Each number is 500 + 25 x the weight over its row's rms, rounded and kept within 0 to 999. Layers, rows and columns count from 0. Numbers have three digits each. The size before them is the row's rms in percent of the matrix's.

# layer 6 MLP down (transposed), 3072x768, rms 0.0295, rows 145-194, columns 576-639
104:463503524492523504502521488504463524527506519501535499495485506479495495527515441513458474516486472508498482523506470533479502504505495507484484495478475503466535514536502535509505517474476512
094:494520539511518508533478519470528497494529490468528512499489498466484503519494512496468540505528497515486486470522434474504496497506482500495513510516545442488495480476506513527471500480503517
104:521483552500524494456489538520471527520476532514559513480493496509485483537466485470458478483517510536524486514506498539509535481503514523502482489493468502473490473508496480511514467507425530
099:524525469532518491499507533521529486491504494491476509509492451538547514542553527568476499484493482471472522476501469515474513509497540515525495530528464455517477494523492497558495477461513520
102:494494471512509501513525486537487502538487512494513542488472501513539522479486550517502501473523520535505503540530536472506487499477458537499495446483528488485541540492511542509466480503479523
095:520528498501531516480498525478491513513454500528483462428485513464479509498501513491469461473479538479518516480496544507466498415488513547505487498470527503486530486549469472501517544506472530
103:495488495500489512474482445470465505508489546499493544519493498507468475519501546472483517503476443468496480500522462508420549517489478543530522505458498474505468484477533543493477511498500476
103:538598478481472475505485527504498447454477484520526530566493474504514512507457502475478466465505491468505533486532468518510487487540487499502486521474526517538475486521477511501500518471494505
091:445506469498506528491492494506509490518454509526513512535514465534476485501505526469488534501510482499441475482504493526499488524524529528516513511522512505517477502503523500468488498499495475
107:540492493537467518498546479503473513501521489444528548562459492476508488455475483458489523523485529536519501471529531477496479478517507498531497495496515504511494502488490496486469495454519517
097:481514545502470456462553445524492463518513485470466531463453531461501498483474516457517501495510479497575501517493500479474497468519489460533483476467509556503501506489538524494485493461522494
100:438510494510484513489513516521478490511532499560493544468497488522470504471506490480550494481502522515462465507517480483506529516476471538535489522470468491518470475494480493507511447498514484
103:518493507480490495520510435540466460494504480491512491529495535483506598538485486462502500494451506510494557499496501500532507497513496478524539508467471496522524478486496484522482498476496513
098:531467513470444475488533493520515559515511527510437476502467512477499484550525541495510499459499490520448468531515543517535496505493501477491496522476468540491488487494495488510500515535474531
107:512500524507472514482543497567489470497503553499509519453517503473503496492507485496486504527491463454509521512450532510493495532495518500511520492537512530488476513518520494488487453486456529
104:489530539507523495532518499534500532529478512491554504448470498483471488493529497514522484543530495478481490542476474477517444503478539511507526479497508551450502529536507497497497466480533542
111:490521465475505494489487495498523462527519510516504517521516497515512499496472467509456515526513467494536528474547421502558505536453506556490473484467509523530474483541511555519482483457501520
104:480508489472513519470484496517485525543477464486483485494486511488498521515478488516497507462462501486517474486522462485471513530488493498489509485478522502488510474507485492529503505498492502
100:522488474520533475503521489561555487474509463508499473476508508525529496501553516539491507495474513498537498514486478484483525475464517510476539468560499521503512507503478524472487495513445502
097:528478515505484508496523483512513459506500489509462507493500488503550506462474495495501525495488503522520479525521512483499495521447479489503504498504524451488522529528528510455473477489518491
092:511492490485494482433537434491494559498517450506498575520510542470549471466512526515495519460491498504511508534516518435491467504530514509463560493525484509467512487534516469480493485466450520
102:513492518486480485475500478529483511501497476495482500508502514504501502520455482523492481549469442520535527526497495480485528516476486518477581493491478524510506456497540508501504480495518507
098:499482530478464506514511467468530525512541484506461507495494486460499535511483463489498531483441547478513503467509460482492486510473462428516494484539542494481495466497499545486517507506526511
101:526541521492464482510515504482474460528505529486512490496547485460554516506499500491516532504517479522459473479524462512519474532463502494517485497547506523449519510483486509510498513519477517
097:457544534482518493459484516530519488574485519480524469484499461531499512511505495471472463515508511521464508505479513506519506488471522535534504526530519464555509503461502534477485534506458513
099:517482492514471504527483485464528490517516519451501480506517548519472517524542491513517521490502459495486450531519485487523530490525503514508541477518500490519439487501522524492499487464502472
099:550470500484475457490514447484505481469529531511478489475489526459474505496501511519552522480513496501505490505496487526526482468475526510483494516468506497531499477518471515506434525448524507
097:545473498507484508487493494451519525528502514494485513507540501466514459530530493534495544531511481514506517509527542472513492547452534475517469521439499476551538501504476497482550520467512481
102:517512510492482525529482508540458464506488480537443488496497486479526510542506476472495530536502479454501522519525498457552461514499534546511473505552509499492465480522528515501487532477467466
112:475519449491500501468534502496516519502483488468559474509448510515545479443521472504495493501497485470479480507489505493512485449475519515482527496444481524506447522523514526478505521498469542
106:526552503553503472474512522488465489502467518487487445482502493511526498478466466461531531487511496476548486528466518521482522450520484498544496465505472484475518466535503491571513504473498449
104:483497482506501496489537504490520512487495510492462524534497499451532515501472495478500509494527476481562479500526514463493514533493505516553503536483537506459492474506502488493535480488510542
105:497539476516504483504461496511495513462551480532506482505481542519533485571510522506516540461524495483489495490484509525505516443501518505506500503568501516543481492499486494496514520484517485
105:497525471481456481478528491513522513504508488508521500498491438522506530476494484511473531503500499489491521533515427549555522518471521470464503513472561490521513541499522497483522523501509490
104:521528502553531451499542490485503522529500505488483481477485507512529586508539477493540568522512431533505486516498478504506517497511511450494538470488485504477529503508573533483500487518477497
096:457501556519505501457477489488554473543509525519496494526516491464538489521492499522522507520514456518519520533466476461505507504473482482487506459498519478545481506484461526492471516498514498
103:485502480457517509523541471531537484454549515496514474513465489466516501488536526532509489514466531476475498455505478501458483491525495467485472526479508520485535524519523483495562441468500488
103:522505535480454505508535433503472517479479484492468489503477534496471509510475523503495536502507468489522487462473482473539465472490513537523487435513547493521460452506517470529475488490479521
093:494478500538507454495546543523494457540455497519498496507479511528501497505494492492521495533516502524461497491541525515466510511517475557485497482467481499529500501448509494478484485521524509
097:477508477511496504525506451490532512495472473474486490482493518518462494518494474511475530513522491509463501478526503509450517485492475541522495517520496481510495507512489523525482523490486524
098:492523508491530460518450490479518516487473529490553516483497530511510509474517494526561507484499492500504526529494480519519505491479500483521518530506490447511521474521507464498460500493501550
095:512497493508506522493489498488497471467519498516520532501516508488479494495486477503479525477495501530518522463496514537570510480519475527518508523480501477459511508505483529485483476492479476
103:493516496503507455467535463501528504530482491500531518465521526489481464469445491490476520512471492459477495506492492482478477514525540502531484461498514455542461450477488479478448535518459475
110:522512514457494461500491493522512494512502504492485508486523482494503458448511511492458476445467520511502477490515473490494456504486494483520523508492550544495480503492490492512476490537530504
097:493507510490462504501509474499485495458505519535496485458493521496474472518480529518480523491524471502448490503518510495494504517488505505484503563500495495556564534497506503500451531483498500
099:489507476526518495509473516482500482469495535496511517489473486477537522485524478473520521487534502489518493492494492496499517485482517505479457527457497517458500488522507482464476490511505516
102:523492459503517464517479483520481508511492482484531478468475504478462496522465479503481513493539530524524500537508524499488498521495518493479518483481493485498469468505502475488557542497521491
088:469503496484468491490469507499524466460543448498516520494529471521470463476485445484501464500467461479514448516454554502448489527515520496507427454458517455440490479496479501548478495518499481
100:491467510570487480479532499479547550505478484514504492498506496518484496486472498512479516494547514488514465504475475533502509451518500485501505468528480483528557483453470450508499471514516519
108:500502517496457498479488468478481525465552505476509520504502535510474492531505531518506470514485566541483502503517516458486508481491551463516522514520499517546475481512508489480465470515506503
# layer 6 MLP up, 3072x768, rms 0.0295, rows 146-195, columns 576-639
097:517490486502511520478514501503413534459463519469485504499531509461495540521511520517511505522506468499506509551512560546490487536458503511542508451502499546530489516458501529469495488499494458
104:483526529471520492474477482510465496513505524477536462514493483531475510492496512483476512541452482539521499511499440501481526460476538542489460503484518470473490494542517510478476472476474511
100:511513517497509528517496475494443519507518515453529513513499512487497487473524503453503472544517501490504498498461497536530480516466485525508519531521496449513529474534512499476503561480501535
098:475432497499496517463497510531504506502518521516500507514511520494489494561527440530529479516498508479510468521488510473473455512457526503495510537497542493541499497497530437471485526499471503
100:469509459472518472485516491533499470507526486505482521486517442501519466520498486492519460468488513494532501521445532523455506500551513474466512487563500472492456479502527485492508530480512456
103:461501500449476527508511495502494496492531487497512509485537513492501500507454478517467506506564462517536516489501476512505515514516490499511536453526511496489512513482494485520487532519489498
099:497565504456507511531525481519524511516546499496513495478530502496562484466505543527489450512490519483509500516563526505496468482486477463522518477506448483537486453499477500454553520460490533
101:518506502542478480509509527490437543493511448487440528495492523477504447494519489526536476519461505531513515487529529542514535467566474504490475538516553486499475528479560438489536505529512471
100:505489488507483489535494503445507495508484504485545487499470469494472498510502493466455511497501476519542483486487487461504527502507472506516536503461509494545510477484520515506477517499488514
098:518488540463511475514470481485512485529504534479487473483507486507527579563469490555496502507458516486500515492506472547512461555462505505505495521479512492493533475497490439519508542508544479
103:452509502481506485544477479504528498485483503499483484529502563506479521504477497479486501487510482513506487527477506489484482525508467489464479484481496522518505495478481458548512529498508519
105:542497523523458524442501464465536497498518518525490530500494472521522520454542489466499505513477534483523480490483486530461492511508503500513496472556462526461501521486526493509528501530535497
100:482483503537513515489501451526475405504514456495507512543494488491518537530520536503495504541533456458528520492462534480486508475495481484523479495539510456517527542538506449496507435515489522
096:525471516500540512489490504512510500448496506549491478497495527526483528503490522439518523501506523515472499523504494496536494471494497504537539556512509494509487459474501518486450515495466503
101:463430517497516500519521502511506534499525545482531519527479519509498460554459544475522489503467541508526523479501458481552503463494513465470469473516488489470524513489530486489517540514474474
121:528494485476499525536499512503523453468499500461513505461523452492514465462516519465513504509484454471493492479505482539513501471513500488496497461476506535558520563495485554530472507509492502
100:511485488487555462553488485499463475481506450490473476548489506535495487513443517476503468498534511512504520475501536481509499539493491496470448490471479481486476526514463499446547510531500534
094:495470465468521515503472562515484499527470479449476523508527477472513492488493553461566504473488521520464507468490504497477492462471473493506454505500494483508507522502508515490481521518514511
100:477453524489493483434479561510506533533472484528472528470499526479527462524492529513469483459530479494595516504461484505531522516501496501487477472532487516492497464506495529496511509483477539
099:460540529519529517498489531509512534513493530490481497466502469506493519529501495495492499517508472502508454503451513498510507453468523468499506512491509450491463491525518508543501504478502512
102:520508535508516496528543500527504496531476525494441504518469464548467534456460494527497502512484524477515538506463521488451515526535510508474505490526513495454488485508506508530545512489486517
102:519491482503571486509480507486538478445491541507491532505519499471471522509470520502542508471482518527506503565451470515497452498482492473468526540537453538452532479444495484476525478476468507
098:496480467525497479496518504482498506489534454540497510531424475482540524473496501516542513515488514504513496550496507489551533545513549506527509539528434520476579484502539510475516478487510489
097:507483466495481512560481514494490487485513463518473489456534526452494509511539443488501550455461514447499568501516524496499501480511519531514498489447452525495514534511499479501534469520493482
110:479495518494466447530527506518483466456513503456470516457486460504475462486494521511513511452511536475482466483470500533483494490501501511511511487459511495515485557449499515453537519490499468
096:504504521477467499488500500501466537486452504464503467506484535489468534505474473477509481486477538488501520466439521511477474486488496513517493486506523456542542464518526482498527490461502454
097:491512479501550515499456518496457519497473520508462491460474499488500488499534549476483515504516504505500465471478523534462486478514503485479447528489475491461497539555538459513522522479491538
100:528499477482492543510496512488462492514480508569479468476518508510493497494504467464530509524477469497490514488514540513514534498500543526512485529488511500483505460490487493535449520504481521
104:519466469500484481512508503480475471513513516527517511436495473483479514501520490506538514530511540549472526516538474521474535505504520513500499497478492498480483466472516502471509505547517526
105:443465523517493470475480495530522493517492459502450495523536487503499490536469503481541467483542502471487510492481477505468491447515476481510481522495477523511506500503436495515470538508499522
101:500490522538504524485515521479522497493474448482523492494517481496486523494473506484494535526460510524506464539512550477471517500479486535524506512460473503509517449516516514530493485515551480
104:465515524509482510428479476504509506502514500539527527524531509524515455475518523507516487485514507514507502477462562509486491424471510513519526503527487480511468498521510508504464489471531502
102:478527538540527513575527480511567497494532449515546475510476515480512534486483536539544506491471526529487535509493518508518501528515496516499475461457498499481488488495496497495495465515494515
105:541474490505511491534496522470479485493501502491506517481510467496497488471481510474494476475459459541576555496503486540521505496541466481528496486505562513487477503522517514547490506475522484
097:536482543477479506575536509505493539504532502476516542507490493513479466467500470538499475469461479482518487486542524531489492525555492508501486483443495489465486478502455514518542478504483490
100:509496468481470503489498478509530525518489490481492524512521464533478485481546500493484469468482494479496498505522475507484524501499479522488479517514532503471498548452505466549512532495525452
092:493482516522449484475512471480507504516495510521509467450524524523462494511499552508496514521482507525461470503453498571508541542514513490503546526498483497520470486533504485469534524484518487
101:517502540482529501493455523501478510498515521465530468477439550510494450476508516475538510507488534492560536515453477493522519471525514482475516459490475517475546511470475513484501492506489499
099:478512527504528510489483519429531480488493539478513516474481501499483525509475537513531522519473482517537496470460528500464487474494455512521478510484469533484494519532479535522449457522515484
094:531495558504506505520512483497465498525499501500543514498477489520524497502569495508508530494491479532512525521530540503502508449469479525509511479508539495488498532474505556529462513491493513
099:537508528495512529500476501462492482469521511497526497516495518527497520470515512502523542459467522503469466498518497539458514485500485492488492504521519514494495483481468496543483445491514527
101:485487473488528496497527525496501549510481472512486529512528527545535505478479530496506517503515500552521498536528516511416513498521510484523510471461519514474513475512507509489496511475540504
100:480492463509526520473518461478514511474547514506501509498516500493447510491492488541523542516492454447479492482486482493499471470522499489479546535509515482487508493498464530509530479533473512
104:499528505451511510495512542536473500500500506486526474480465539500496527494482487460521499497503561521487541541497476506473473494500511502496540495464508528513505505505527490484476454509489490
099:463511546497512486439473520465497480515473512482447495528543497443522491469485542484520491503484462490526482541502518453490511498504534477499503533514495453550452485504510493518517470512468512
105:527482548526465504503517488499483471515546496505527513515520492534519486483546498466520467511497465513475551511522537490499480480477548440485479476507504496495553471518530509534474546565476491
096:535469488486533503513482497522545533516481529490501500496501503515523501517578526541511547504500519479492525483497540503505504491470441525495480531480524510514513490497483469544508524523510530
098:484491487487553509481470546495477517526474532529502480465532481514489522516499491501517484525485455518502450478526493509520496452522463463503498506518535485497504521486453465482504502505472496
106:503524506466503505475496505475519505532497539511492516485488508485469502503563503485476476497477436517527486511466511511509485533488513517488558492522528479434496497477496478543497473475512478
101:506440565489505501527494540503479499467527508489469553502484518472500510534476544465490467456528505497554483518482517482490516515512481462527505512505526506469534436516515454470520504522525444